Weights of a small GPT-style language model, trained from scratch on English Wikipedia.
Size: 9 layers, 12 heads of 64, MLP 3072 GELU, vocabulary 32000, 89.9M parameters.
Architecture: LayerNorm before each block, learned positions, no biases in attention or MLP.
Training: a variant of Muon for these matrices, 706M tokens, 7689 steps.
Each number is 500 + 50 x the weight over its row's rms, rounded and kept within 0 to 999. Layers, rows and columns count from 0. Numbers have three digits each. The size before them is the row's rms in percent of the matrix's.

# layer 3 MLP down (transposed), 3072x768, rms 0.0449, rows 2958-3064, columns 64-127
092:461438469485422571498524472441503425553467444503531511564442585576454477542498452451526395486511520502538574516487434489561513551493511378426503547424471594540519459652516541501574411508551547
098:621459518534545501466478517534387420528497504419383435451595541470508477500472604441423505467506532536512443463492518501423588593462489479449483456489447537469452517537526519469564446434387571
097:514500484573598535489484448454467571532448485511572448456555456546477517493513424534540578546542440511573515499579486518523513564465476506496472438521509519480405570507480491468517374497618540
098:539493504647515446565489556445552473537471471521480442450474506446589463536451442479483435552481535486411437510463526455499527466537486589468504497485538420472472529585514518472508570485557414
109:518590516430455555467414450368547520503518441542462473535422396536485451467524457427453495525389542505485523506460445567402565561499596478569523332588433465564583446450442568497581392558470510
101:512525573516533423536447504471480432465478465550514402553530513576486561495448555487467521540455496434616473471502467442521545600442506522476486385520464538580461504462505544476517403469584428
097:550459405487602646510447449492491537566457439465502429543521455449472484459458536531521582608500552481487497514609531504618511422469504508446463506470467411627476525587471456502593559570445521
097:431421426512519425534423571528444486501523479471537526448517579504499507561547487429562495451572607475513570589549524519484403525475526533447477446548532468476493496469490488545494574482387518
101:489544464498481533402531478511450510485566520539570440489617436514447537500569437613467437452528518502524512447400437498560518554510440573576503454519413511480467489536524497444521461592534415
104:598515518552499476493489419474490609577457455554427575478593441463514527555532510488515468506535627528517443380537471508497456482435544490465493557524530466435491511471554460452508477535430389
094:491581447506380479459519455393545511504556413575492475462514430480479477485522500474541375526536383483469473480544513594492512567553504439549404476510411525550467473604472566527428525528462483
101:376548463516495508591502525481594476488498484561512557534554472488471498476607494491495512499482505478382495523517598432475556572518563490449542546525582509538478536519499487470499421563482509
101:498493576533460455529570521507471601487514431506526471507550419557476583437602441556470441392427565497515563562488549498479468419512463621565528599515406507527543473419537526474448467500500398
103:481516419485535491543484483527491581388535461464475545570533487441546598490474512635512434491595536459529512533542534530512505539562571508382552424517490459434423459398597480567535598472472407
093:553487455546451530481488526487513560463494507417538432459561682474439520579439544417528526460432498549548467461596605479492546561560551663456542500462512514456490518577567443519471608467521518
091:518393467491504504513412421464501460467496464502539532492565526413466459561424500537500505506485553485422502485528529521484453471518543497428546536546521457534560445520512381536413597563524596
112:483519492581516417554575499512508539490508445474573477521473541456451414429505461568527518515537555583520507521511490458523537513529453508447520613460531444515558555535482467423610467447475497
096:429521543586568517504508527518468508574490433530482568427525415603501550537520494526618407421569520453543493554460492442539516532517511582531569576554529531505473497550464467499512543509514454
101:541517454486477539487475502441482529591507529515588488523489541429544529475504524458630465473470435433479422539522522409528545568561612468432448506462488515479492454477527448528518507500503440
103:531542493507445398421415529549471521516376520540461535474553442390581432499537477507498444454437482431561575506439516490511528477571445501507548391532609468513573541531527509415492528517529455
100:505503430477536574476517510467463526513460563461462470539476564420443657527500531532460462516530468469468538356468446483393498540569484474456490494466523410596546543481486503514388508558518530
110:429570482543465548492477482508451412503488470471536516473500512545507472534383457489444476476531529533481514459528544483451431517380490452513554421458473592389482446460493610525486502456481547
102:520413563504476464629561574528485455513571430512526379633533582460514433587518484497511445400532516426532445467517509451476433482509460486457499538507560515480511509504387501491534519498614510
098:405497547542433508510482499485611533495497592473409514512550459446556511592492564415532532520499489481480545494465567517536509510543543528552515494450601478455499506450373557555472512510484466
092:546499578555409383508428509474476500522537532468553524507536581498492490482496524549539463473526493479452532563476497469423511447558512488568511544438532426543485469473444443501479491456526468
103:564406499490527496504535497542453524446515516495613496527469499574533558464466553478536483606481480554534511523521520554537408528553483467490495512454516376453462500483447486456500481523428505
089:435486504490437530503512528480505522548516512472412544584463493555506546543435572493416569609466571458522439413472454422523517466549480485477546474451615573507496487562643591515504378393560552
096:541405526455461559472531481536468545452456427507490564545521458490525624517403432443505536491505481565445473395530373489474496553529445521580533566503462473527474418409565493533438500440518473
088:554451478514433527459404473515473535528554525426423458543610355412540416497485376469523469521460424480459541549480527569511528504497464453506501441527513461461539435526548413522435543532581555
096:505544507563461520536444524518497604445564502555458590465490492538475446495489486471420505448500473472510459480552439474518402482605534569478512563485449522498666511500423516439485506538577549
094:439487527457490511500481500478499577432517516433461470494474413562508605529515564421525475486489515576586402541440491530567398414404500580509487499530502513543558550446536538546499553479567463
110:504552512559560500589410528503502555570515637552526485530506424501408577531435458468615471566512500544564503471493488461405531444464484504564490561509486392426468519467412487589459519515543484
098:523461521588572503552496497475560500466547510484565507594523501505475560522529529463535426581489551479476414516539539458518435557470498440576423548459458471478517493501532390532576457475551542
092:532539512529523477504518465534554487446466439488452527520525504473453498443507471396435479478502537482544532499484426445507482488386542496605559459526567366527570538516458559532563528466503485
104:552477511501452528553421552476509518416462479487602593479573503490458477398384516525530507434453449520498518477541479529526500551488520529459598384511451478635436424435510459582544529509465383
093:470466508512610469523468439469485377536529454532499529537498537568482539508550412495478495521435496538490600462508500542546537508555455470552505522453445524546441516457466473406523506476515483
117:518512431410561551462479549497440522528463527492504504518548453468502458504508456438545584540530487501500474391464483577504466549463417601527536553560507525509421534504452548427513444523693408
097:506482519553532450512541503537547503525490471437458522532565547499456511458454495479518505516510441522511430495498501423410496512504608584511581559475410567567505507582474430442490525523410406
105:477557600554524521537502557497438502606519536528489477463533462368544439449477591556472524532461455457554497468506473475494447465518436456518450524497656513487564531514599529481437513456568380
097:459411476473552442526486563407483564404557466519455469570468522520560516568528531475472527346515378534516444633549467446522610535423622573560517513442508543520477546543474556485570584532549477
094:434510479515460472416560561438511473472479512551543552513531464520471500507417427510539479512472426432459452440468507468447532472503526574535542531537491518460628530520481509473424484522515580
098:545529396517466504500459524442462405495485466515559490517560535494554565493481488494448433455468591507619485505498427570554529505543507446527476505519477496562458533471429541481462561547517494
095:562504540461586537521505511495593435504478407496463546517543457495523559435521495485540550440489568499417573443652508480489532478583583511531500573537498515518559542443495517496476527476501390
106:431568469435544495458468488501522512463393489570457412522546511482486515435474505571484484524438515527423579549509557567503470506428525506424502495434464529534565555449513491555544477413453458
091:492456500582522539505524490487503456494531433493415549372455478512530483518525475488444491541483499451540497400526529523552499597494514445595480512505548387509543426434504499382481462482502604
093:492513489574483566452551413463436438559513479501526361475545567551350530506504399418519516569498469456558514510500480549470567494452452516502436545477514445494464487417507441487474518489498440
112:551517509477585557479502560493556530438559472573496539482534520536439513535525416467524487466511488486441489473535420564497573438415600498463497552482431581524520521501465443527585560496447556
114:489465484502476409505533541522560499525497520476512441603418547463361500479416465584491544445530494530446519419521493509437547504413529488572501516428490528573435573523479515461441432481467473
103:561531452433451462514453516455483457505469535549504503504539545533477524525413504507504486525533598431588491540469443443582390511427464522399564468453514507632547536565461505460509551530517487
099:574518528584499534499544528498547532469516454569484491446462550550561435527487534548535483459573499420566517472508463488518538543604548545509454604507566507587507455504538575529504445460544538
098:481507544439458550544520505483582416461401508509510589480470607432599604492496609516592562480410549521516517526487395444402525462437570464430562469437481502411469503568509478516547560471594477
097:500505487522394496525509559500430536579485440481436526435471568506461303551469437559429472552523612493547482495520622428424452503474493409571499523502512516410485550447507558495518466372558540
108:457562554523454487558551422515499520496558471522412549536538555459513550615473408477522519494451590466531575540637610415547506441508548486523484554526539408556470533589387537462496485588556509
093:479485497474486470522500485513548481488593578528512515454531462557440506427526436422505551449444523463546567494545565528565522540478404491410493585503513524464582561549401540443606518511493453
094:488436466404499451455437490364548480609531454485581591492546590550557536568515563458469425542423501576433416489504468495510589504510481368427541469571549504464494408557569510459482412475493403
105:550522494500494508525556464463516420621430557544570563511426531422509442411544480471533526496427502470517502536516556557385343541393481529561553599482509511609526615464442457479551516523547517
099:459556485397363587560487426539565481538454480539586465509445612431485549494497472435463497485467515486519480475468534471447485443489507480470596490473552389522532521554459543422525475498567516
105:550600559490544487494460451495551518489538528482462573594441562524524590469527548497537528528459459597473429489451506457467515539479511529437498441454574496459552541503447505489528564459526554
094:499547422457550499441419528494521468556648498547552472496496579489460560534493518471463552521524547520469467505530491411536457531487468464560495437457459548527456469430497477488470536465418544
099:552406409458525518414534467457565477449587448504431459558598494448437509497558547393487519546505515517430519330490579453500571473461462540497478572543517512578439550404549460442416532601523352
100:549547523417465472558591511488504484459462404485626510497550506463435558442494540430448413480517492421511401480496575527491426481437525466466525506411445477515508477543561415504484483594573471
099:446468537556474526397541509486532492522460494512395440535452525500516500529440525578473543528568465538465528514648497534482537542513458498465508402495502428480543525511493446556474528409428504
095:469528515445490465545494555503560466490499550433522375429479477513505579589501527504576457497477556633564456491531492558427533485481483408493612497508427524552383458413522422528475503525492375
097:554446447585501420468546506494534523571518570447461472515472492426542560504503551406515488480540468512535437511548639432551467458607569479441445586471473516427467451472519565360485545451525555
105:453520345526460543488484544461535526488505586455605526513449522481515536467469541480497519599493516456463392506461486541561367502545495623484417559487499492434521418382471478539562464468538363
132:407566556462483589474487538470522590461512507578474472504551549465431556468537507458393558430538511534600554413463500438500495616440453496505526425498483559469495476436520451515432478433484462
096:418495554504620441499513405445480485471547555568487550494577502494552496449521535546498501534427435483480416452569569460557508519509495418487498463439545560459538505433467634477498487605456481
102:535617465583411502490476524433528552452577523516448539462552478493491443419574522565472452581472640522443484502496434512475465468495525406503443523598421506499506535560484450468502480483563436
100:519543561577475544536552401472478466452476496553436507481533523445527584437549567581515422545485573587457511478471524486544505529523465598530520571584459381524534508550489575540505512572452456
098:433448533439559499494436515510510466563437478542542485394404547513477504529522481541442564513560537433507554544612512483476487503462485518462511446462524596566466507445497386428500380425544469
093:556523506608504529476431463525471568457504561487567463491510492532530490423434461553494468506477505489505410473526515485515475429525484529502469400453516481488394442528489464494501516462523431
095:514521508468425408450462531545477592543473523466360519568439468477606501437506480545500450409572460541490496573537450522470562547387504526503525451496443484539499535520511520547465485476516549
104:519521491540505359517557538429391485541570397453502479460522525535492533424544535511458620527592553518555495561457555338483505574465518497535462442426545451526540520547483500438479499553590434
100:513520552509493552523459505545509543497451477564472457559429454523526470475404476524552473549475585615500487388584526558497488503434482546501557496491413516474491439543478502525573482455488515
098:517465543469463506478506497451482411506463523491544464455522614555484563438477505508482421515456592489537479604519449496539404480467502592449441503557452523486512472505552530458499545505522520
097:436450610488455569524404449404472504567468483531453552481429514502516472457450507609495535508509526461522394524577492577435578509508534506449528508433478506446481418585505567529484563458556520
094:557468512542416400497442519419563556458477441488451505559520607515482516524475498449424529442510554480573488486529448451539411549432510609487543557457559469413499488474463496523492597520506445
101:508535466575485512498508425559486470514524542503530500482456610510472514455514522469482384521516459442539512519507566422543586489568481493455490524633637539603410562485514557528536479563515521
102:396484416485524558494479475467550522477411537534458533463494458478444496542394490411533502343457610460469492559483584535550490490509532502563586479518515485471545441479539591463472528431489469
094:579476490512463589498569561525413463416460504475473432514502565469525508482470466500521562449468494460486509620548377558499565570535493493488533422460515486453516474489471540539572457553377482
111:480407588458528493507603568508495514460505492499486447490493577515493528588587512554470485425465527495552568503513510487456485465455487483541451587439420577544432428437480447492532545547463509
091:418533474511507515533463500504502491424458486467415393572501507554534392538523556504498475462577506430528538504603527510494564554495560412477549447526565422533551455530500467503459533522542463
100:519486456492501474542406528537486464527530444581608520575531579539551475601511479467510459563551539499463519522482548522578506469464505577535525562511469489560467506443457489461517443500465567
094:511478431522507444448477526402584473514461508529556490562439602484479469543469435527528557463516472522422554522584491540488515503496584493507494527468547464418494521544563472501458489582485531
097:556429482538491423491456511492590636415575479629502468452491517479452576626560339507504502537541460460521404531502454440560506468501521515571483472527536563503569478466441549465555535593618430
100:485541530516470463583481510502532484549428540521503492510505600568459405481450564497455377430455459516567409482496477501522404460535498483475466497499359498506471458601419551482537520527526433
090:568459454524500585545413536421591476468483465543506444452458444420500555447451512559498391525525429546468526514515478529479601458498495482401490436462423471529570561479484524481515415477530562
106:602546512529436539519579509521494476520477541490430598436532412433474461587495468468420469539504404556460516460370509476538505494422505487589551479519572507473575555465465607480492558450514573
095:535505528566518628423475507461482553454459519499505550524503589596442515458497534505421525497504454537458511483493430464553477547443557525409548446504504519515475488430474447428558567410551444
098:524536487498554567458485435514452444573466445446452477552473514438525535484514443534488561635460642398463353417586533526388524458504536456401436495486456511503463519525419482546463561505440461
111:502535501529490510448398486455509469407494544479562454461622535518603518519521497555545402482497439548490578373485528513528555404470594495461442567496564521440458538581498533539557515564479497
105:465415401490488409509447479519471601425522494456529516398484539468508462480542532584602458430604517497511557476463443491531524641546520506563549558512525455489522473488527493445487476484428548
098:548470602479402482401560550533522544487527462511547534440453482479499413451469507426473493396481536459509445396455438461493477494522479569515519475466487453489503578473474562546443512516514420
090:501530443491458431485527506517504487502510505412479536542451487494465544538610470539480511612488591472464494467514547445446445466411553462610474409431495564500525480512494535538531471486357485
101:521468532493500498442478528532480489518433476482537466524530537543478513471473463480514643516515531556506504481376533488523468505427462388524498527504548443447553508444518509457545468462516519
120:484516445452566540448533574483537482542562518495436477459588441537567491421495468531425502472453521460515542493453448485579545444428536431503467495485424453532524502478437447448588481517466454
123:535384459439435504487452426539438501575558413551507624495463418521456498460524522555454491441582472523554582488490468439502419445453513555449430487563493496525486510524471575441493542511454497
098:520427487474563510470492551490560529494498484531490471477434492570399465510568444504521551387431518511557439454534437507541496475487534600506552477465518558531514528455479567475560490627511350
100:579514471528490509417567516453579441451523505461534486371466474519516555498478423637565565526444487509491411445522521525499486527542404488574426512505551443578549614510573594468470518445530476
097:506533506415567485517503467470570540504608489465464544522446482587466530449463444513433473565497523500439498459526578594566537437532566555604471483513489488479540559510513488462518529537447448
116:481510540518477456465440462513506398514477497572552547515549513593530466526445556462470497623519592442487433413480520471487429484554477529490471483483510476463453439461552472475530468498531355
093:480517482537526577501455608546552508490459459482414521531566560478389495580500532566514502474472490564497528533516499486479626517486392512490476530501481568511408553531502388496561503596531514
105:466463457476482544548613504609539500491476576477559447470470451505461578534483499416564488577495474514400500517493552547460528503502461522488543471536589511543496472509523498501458497551565519
099:512460512491609495489487558495465602561471499545526485525477438431488566497540556483488445545484593536554453621420461439470457486450530528563508460578461407407563565562447483446483522474424432
099:500484462457508539456506430449428551517554491487465423459500541575492549480532434555531498491495498412491450505496375438484468611435623570460450547478474504466409494552579551459432469509437518
101:587428493496451466455505550480541509517456485490472542558477489577442529527397597489552567530449535535567583450502598557476600544450391539525403461458504445549467565483422511452547480474566535
098:500560433521440508536522528559558499420563552476515474475452485561524454578471521619592551464543454569448549474542512570550560425510501465605432382521573405521525514529418441553494454522500587
# layer 3 MLP up, 3072x768, rms 0.063, rows 2959-3065, columns 64-127
103:499425485513486501504539571414542583461451404607550469592500546485567491421487467464459509518487503447492558469433454478476522505497481421535575539455547496457573505442542435491446449551473426
099:481516551434505536536456461492502521530444527507553502449551551489557530473463552492451527554476442586545552476514501469592499496431438568491529452509472573554511494524484502448551565476513545
089:533515407594490442573481490433550596471467498444534564496406495508544516489471494497434524455469529456405570562432542445465517479505519552574484453546602501477486449508536606512512506481612515
109:499534503561462418503494579531574476476567510404492491514515517554571384472559434534428454526535499559405428558515579387494440451509519476572454707599482496503478556503487476515450505476439560
100:504513467590398469586467541460439504425429528625511531530451495528534445589419527445500508546507466475556484510415472538404550393475470586492522529485454496510455505551468522472525526497501480
104:441547581480465464491550496480547503480524557439519515489641504492588431502498523478409473506447512547451539473402513477542579534460492462522381396540563516432440506572495492439547508497544487
097:474572515541538498411493472584453549518502446582474470570462466523457500516467507511503504424534487494495510475479493473510482490430492513479453474426560587549481474516504524517539614532473474
106:390442493559493415449500486416617536413542501514526558537526571527494527471528575484483454575481418567490581489548520510478485539467590433495557559509502535550544432478470515541523619423513546
105:539422529558468529501500536430490543501515505451479492570545577340573449447511501493591438490551466437467511530447422562450546480517418434445517532500424577583541470524531525500492452558457619
095:414522558548550477526521504553505457509531443529523415437533554504449425467457614545450478513515547508547464499467428517504529481407449490474560456487547502564463461478562483485463453477576493
101:632382389436483515425490459503554515536484388503567408461538425465486534522437468595510394559482439413515548499451520519463502554508524562488517489525521496462521440525458585503531492449581513
103:497601458485457574528438556579512495482451493458567540452449551445495446573517486560557467526425441456580512539524474424558556387543497514501518548535551550550404471606492441490559423494463450
102:417537521505476521468380522555458460458415427520520501465532474513531480524478470466476455549427483542561530574522490527563516483510496403543493503543531466615561569496457607537550508510407490
090:550442486460584539518480511511455505449505475568502468548527578522577515511599552524504483477449494508485495477431404553511443465497537492479557384520488518431559520504527473533508506532526434
091:536543486447429436570491529509469468510546460377561568447529554517506581584548512586547382530541515542488455479502436475532481570457499482548538484568483414452427488478504588416539534502458450
107:541444488489564479515510495545490599552554552498515484482503442465393468517501613461476450497622527496480463438488529563514591504474456536485460423572390453399596479522517449484502440474513502
092:483506506507502422455479515514552573463460465552471430483546469437460605525451625625512505506503534482567593482507496509343456531457541410557558576511529481490443476559486477555524477574586598
104:522426428501552420476526522478530476520494429480497487540469483512459595476551466577532455462447515476561534509594570428505435473368484530497450491456567560562506494409515582520513534604516540
101:552521577564483481506442536579539541537565489527520445495443414530503517421598556461584466470543442517418585578527462530422461580471510387479556509482477540417450446509546469557550496432587497
100:416493507503431512382562469492531506424508504504404564541525552536656430537547486467470528401533541535449463455410479457474545485505473503527500514529493447500452511593540495513459480530570517
104:606549533500499524428573535467477542502455514432536573537478530535500530588527515466429493489453439509486466570513513421496550523537559571398504527510472655531616528506547494572382471513449457
098:494462514372449517499435483535479542463546508535535541481546573440439468437469477488405504569522463519446428445503463522434489478405512481461505381509546524496548474420452398542477429483503531
097:448569425540580553492509484486491534481546395589563527534569458558435556403499423504436539525472464559404523503511479518530598542416444461519566509485480495463566471442457717400430451548493448
090:474541463609465538494494447547552434401452554558491481517522547552435495475526442570506514578386479545608475546404482550423539573518408504465438465491472514536479514471474480486501557584517477
102:542493376502475480468489521535530461468539439543471521576485535546515575418503487557483533465452518460539476470566514532525467513508498529558490557557437564481475420535557512472564469479428418
095:456470661487584539558457450502558470433581481572437491400509494585521447438556490533536435472460360439553545554483541508524583462555547495459445516497464525478577476486455481547468555536478589
095:406588509493522512456429566517496486499563521482490574501502531424445482471450515530447591537447477541608529492575488416553532514424459530549582445505437445536580531588449563516536499623414467
091:476479501533561546462515494556465580537518528562479559518552478483543473439511504499586561461522571453446482518491399491495473532532467488459519595509416513477449558455460554508538545553477531
101:497479475483531609491595472461486430514498504533479384566436449455541543429594503524598525505495547526563455475477480419487572469458563458556475487536535443478529498509578572546497484493475505
097:518511513430508473543440445527503482412594453473513531510481498514503476418478424625540487481493468456526514523541413572579526516479438466525493572368471536570592449472503452546563511567536571
108:506703523531448537524517457525508458424455475447508505414450544513472560507487463558457508524532594440457541462555473494472539493507426503463528546525493433504488485481494502467497510476484551
099:455474491553564530432500528421557506450472404497470525579519494499499579453552414567493481500479653484606559418529478450435530434556447513478494553411457488490528544516503504500529488484521450
098:483450493462476547460373444548518546502500505495544581465470535541559549453526509529434466531503420520495531513484500521517477464450513573540412519402522588570500505471500465472467470450529522
112:486466503523479490541448541513541530437534467596520481534553552582516549614545523542542425499498454434473468441504490561449505487526529523502503445492583477496567524488441480507505535635473504
093:549557517498415538484543462638557517537470411545509632527521457556466422533466532446570546466489408494569423515507553519443490587415476551596540530556506515442490456463470489542545406488522465
111:545551409419423493432471579486482537431468517483511603551500467406544453495532485442477534494456456583529520477571554544503471458486597443594470580572489427578513515585499464435534475498533463
092:509498441512540437533476489450408509498428532476522449518462437535489468535516517516489530386482453505456523572552572425525504499478448439528544423435532483395510495561491515535417551529555550
104:609538554499471543460426516472401502462405478495536505530512454483514480406506555452498590531576506427488511482561483514549502553539498558494444489472438492436560548496556433548571604562466475
096:498549464525515396449444564483442564563375502494525466492439393513451516514460436497452514492487571531471379549509508488544500534515551568434513535501450462501464461483467573509626443415481459
091:564480538490544464509520583556409488506538527543545512467471563496375530464472487555516418548493463436492513434420551497500540567440449550540461498453462534504571437499565521518403538485517504
100:402497461623473463464505594512562456537561523461475449599472513479455522467476512485542451453505493476534550502470497419456608442534502451470398481581362517590448553419446421558511508618494502
096:489546480507446559474519627520539588511517549473540406502454425422535487580463516555425566482557487530522417547470420473608490458422430477488450464529570495498503456517496461497400455566566507
104:509484514480455465477588423459586524526497479447490569455470476554521509463451449544459586515492413417479499471625448475500586488488478485407423488576511517477462566462490395520475480571501524
094:544516410500461570482488535485500518486467456540431517492471484531489532520565524435557590462555551412392432475494533474476598466567531495474460496539535558393538453584462488533580467552491525
094:464520418486513490597487517513493381452441533475442492540490488463462539432484525570514555514472435480461448544496434493472482513479506528513435453573467506490444480466452539506520558426485501
107:481383521484519530536416428536530481534468538501441522463463524448510432535414456516535594373529537486637561516435433556596580512509533579448484447463460448450494507473523537520477452542418540
107:525527552507548434432486518443517521477479429510492489462500462364511529572506451469502485515499527558518566489501526547483520489417479489508481429427461512595531536550427544546507497501489428
103:561464588449658516473614505574563563392568435562481483589519508544487524533552453455530510426497383501472464423526412594443607565505550538541507444486557509489476530510554566509469558545476574
102:510567459450544528572510512566541439528456473579442487485489554479494467414473426575493511453446504531490432508495482546428476535495433364419481572445466574498439549468432501483537499462559408
096:568577482505534522524513436580545451450484504484505440539519413530458535440493488488512548493426591508495547508657509578467489477478515442432447566505455467519452507522491416549534509488514486
101:430519463512558517526509453507556492484508441485453389594609558516432540536515516438603480614418427555451465376580489534451485390519503403419450390503464421493501491473472527413491605534537485
103:521460513489527498500398552491415564483424536522483426531476481550543405436527451472463582517497476586560424468504460501470505556552428509584528430508507566531468554450533525471482490501511481
093:519482453486498509598602533532459529392598541510489471519498422491546646525436502508492505504582500405530465524451565493442563548486473542536501533518453479488409428453550557491477535517484500
101:518493474541610581510551533535498432565415509430435524555466556414505570444471503524533512516497575526461517458553399446431524499483425480474488498436472515525527460522509580634485613533519559
103:473604481512481455475496509462408462553495510624389455526573454495531500510502474545493562388576487519462565497452456506544556437587542430482580555468452524488443488505477522493531587382503409
095:452477471493465509530499468420500523507518592396455494472517481384436433408497481489540480473503489452498555452558544504491515487564526547411542467523409471448481523503471432519533434506543589
106:441515625518395469589568487499541495442551465538517574466473616476493596476542517531523434439442538461477439536457565418467505532442424414535518524479497439567524498364525566479493462488416496
099:486536495497477483444468515446576469440509583508518473529629488522505491512505430555571532520444402519425479479477451472494422562520484532471555567458510519495565486474524545496570549497432499
102:579575345526549497530574494518429478485515602545533505462491442520474505450538513529529482583442513451508399597528500591494495566498494589508483544603484471472560460523549561512538492343460508
101:460534522444591485482477490492589519526507521448441516427415492526506478614498524508416584489463487487556537488579442444531614548524481487527534521564495510442430475470463451595486501479558592
097:634550511433489494557539482500490510442512514526573507415542465438545492478532457541669449463483571436433492533458459533432557560573502422455531644452413559561454532398556503577530551431477563
101:556419503492406460444516498382541503494524422453507416452466573502536595491558525413488499513487498530503501535449514622475491514442508543459593557450434475436421506508503559474487498414509439
100:537511409408436552491500542390481484550486509546551548460426439577542445482564496589516493558420544455570572574482494535453588559600571477498567567510545444442536559537481495463460459611434471
107:484423552471479460533597508379482461441469540486435505533527442452464489468566553522528477469416423557528488577539545545511447521451519426526527522442461521420494428610488492507429546490515529
128:487565520506514446353564465456419484499474537543473534524521471548517482494558499524493457453605423539473405554563520529482573609566489458542508546594433466344458525536551547496521462479515490
088:596518512433453513551476500498575456601528448463446483616550503476588467532421488453442524617443476528516514570487469370594485453522517509487445497523510445547498449548528460484536490499419500
105:478559529498514505476524644513516479472427466545426509458375463486595470449488439478566493554521484593558540469594600491461528525522559563509459496594533489538647472516559551563566472522497531
107:530546534448531519488467490419477457522536454436485468559517399459499521515512465507544487545505373488455531540488425410519440469492522464470485540457520546459569498593530555472431486534374495
096:534555447611547523471560454487558473450488494512557483399505458469546518498523576582625422475464426484426548466533519540500555485468506406545443446508459627502458414528504454471553508445467462
097:484475559445452501554544487495528485433641438410407440570500440529500478437458451528436535464469479497495518453538461540573557549437529553583533443450564500538540477529537484581556454561535530
100:491425465500555518585486510442477523506501444528490463521480431486542502539516474461494511526389526422463489506519498541488526479497443510502529540565516462529432532421563415509461524626471506
106:473627512421431509403424550549439538477550498450543503493423426544509476529504487395478476522442574580586488484534598397545446537498518441459452497535565531505438581484555483542548522536492545
102:458561482523461512510528560494470650439475485626480490565435516507528509566533485473508547458542478488553476529432509506485496539521490476504490580536544480521442484447548461386393553507498465
095:476516533427513524600493500581464592504483474535444485503511505489406523467506485498494467551497466431391461386559514467521578497538497359432501532529471571469555474567577562443638494511561453
097:535505495515523443476467521552440532514459451586570562482454542521459452500493485529536398487481597467457509541525496560507527483374436513579499498523469535550542525460459601532645514475558484
089:473470406500542555443503483550497551523526453460506478483466439478486421520447554511526435580454511487530519535564531561514442507475486556497476441510515407558570539528468484546559583602567519
100:550602634553486493565569530467487442513371469575444536451531556566494594497536526562552527472453500516433467505489479505509515580516449559517526476494449500430426490489419554607425465448465528
102:458552475547451501448551498454468453511465523407471480491562477478426552437502521537545395520531411483470482532507555555486491447514555442488417541495450471566493442454488365459428539462553524
092:471591475527491473484487515472536503514466546448549495472535488477489529506547449525481513495547467521524501452521527520464448563479475536448559564526500545463407476535595462524455406468530470
107:489498389531428437414597572478507507570472544537496493526507508586494556560420508497474530484401515533451452544442464617496417478561495547570449513496536552502478515445407444509551500569503468
101:461502458481506497495531479455526458529449521467435530467539598483428526502447484603511592506398492520502600500580439487455486485501307570491463524569476498550447567535473528457434556556525579
097:576437483530492498530493375549373529418446454489435545475556483447554421394558464531501489449516482429455500428436439596468491550468531515512437417486446498426482573507579455467436430581583535
094:468431478484554565454528461482488508481563511529497548504525569523482440469525476572543511543508489430489491497463504494502541525498407550532510463456606550446538553516506499594450516504562472
098:435496494465540510548472518481511458449509576445415621459516558501484505480431516492487460411509525504503538432491475519454496493498457502529491533527527611545457558569458498570572520498507593
102:465483511500501365386504486494484617420431405515612452542524451477566554435578478520505390458491536494546562476423540572539555560456558519383480478532473528409449391422553567520515429610491507
097:578527583510491445455540455560498510446442528514509579547532473565537499454509442538494530545426603454561475527437486527503469504663493499452464500528485522422573528550472487495493556584548485
103:530468588469418507470467497512498382469605527424600421471426579502500476450549484444498360467415615352653421490457413477550555479531477469532451472550477409504487503470549526472447434591518547
101:591543519499518464454492417500471424505638426530481571489484509504467556594488495487455561518516472466414504529519458480502496525480391507492505541474449574485537525448484446466583493550480534
103:426505447496448542534433443473559458508477518423485488520532500453415454415555495564491444556437472567466496531470535487474568440447529445509505471575499500495634506488484400542445532534481409
107:474424536536524491431481637577529529531382490498422486434468435556452487437590532526590506490450461557474530500428504573404471476586535577479492474536453639505511546406521514478529529526480525
104:520508544504507533437493536484485422481438558448449506479507476569518509569497502536485502455499476482506442503511605413448497463429513491469456415580544579500488455382494480534404394550489466
098:481464399449552524504476379556499497495418557452486528453603586367551505493447561508537564533460509553496577489556521509453543555513517516463448478454512481478509569478502576502557517461453588
099:626487532471422451453525422510485563496504537417457442565559538462474444519493558519519486476463381499509545476514478522486572486475456502574527542507475565499462530468443506553422537468558457
102:459529453471594563555528494518556493472455559530398502615585418486549489528415622549557585611500494500559492503479578419498495470443540503572440436431498480589417410669493521474481491541451463
107:435590466528517460412528472533531472499457463552474463483496496480471443521488511504451394497520553580594587507500534563501413400504530406419463548497475488498489528496461423468507441513507511
118:503498521452592518474532459584458554611560566505391620531440454529503453564483559480572379554475464492528502607600486444553446543523516510501414592458534488480422508574513625440495470577603439
094:448459497508502400531496588545489520492505443455420430471313481494451412543473483542506573549529488555496535581514495517507400427535569521470591506494448491566496421528508501438480518526494445
102:521432564501459458526480418338577579494516491553479461558500478547519545586473508482511576475545468466404521503488407596512536463523486468556498483454611463537484473483425449509548540505441522
096:495536485507460499507464488552484450503488399531519431532567425473470497459557500427521499509448610527514552490544483556464502433421562542470464526377547462544571469496491495563519511452515542
108:533456538528477436422598396464546464424434581532448522390476456425564496496497557390509518550519505471455492500417496517478493557536451534515528484492460498534533522484488624562459530448541510
094:523491437415480420413529520637493557546535511426508580436525448488561470518458468478424511560490563503486568485586467464493489494549498448443540497401458487547409425450551502460567504472483538
105:501438537628468443505481513539517489492577489576373424560498548542509436523492568479518550454556352546519455468532500456510494546507540506564552512467539542563459498604576557480402572515441495
102:552458571563544547576562505525511515452452464408477492525587524424392464474519506526607408501476428439564515436459573622477550516508519495521554490523479413513499395512497568567520487461501447
101:463536490498471506526547468506450481610382512528473501461479460564584458522564438510436570477528564456491408556511569561568472529570523484555511468479423549481532411500479595588516436366625491
105:433504513564518490534507472552470432522553501464497540550583469518513546491515555543484414510517512541502446529455512495510475494471551463472506463568527523469528502511488604517533508502507498
102:465485552539531565430385534493497549631597544527451492501559501477625392468469420419508516456493505534580497463554440457560424533544422584475433519456535555397514544437545465525524533540555467
098:487424504565486468454509497515502527518511538473559470550492477533572517469512515508597381446480458424512528590525555512530444450521571484415502504594515582448455449524510480540495549475617554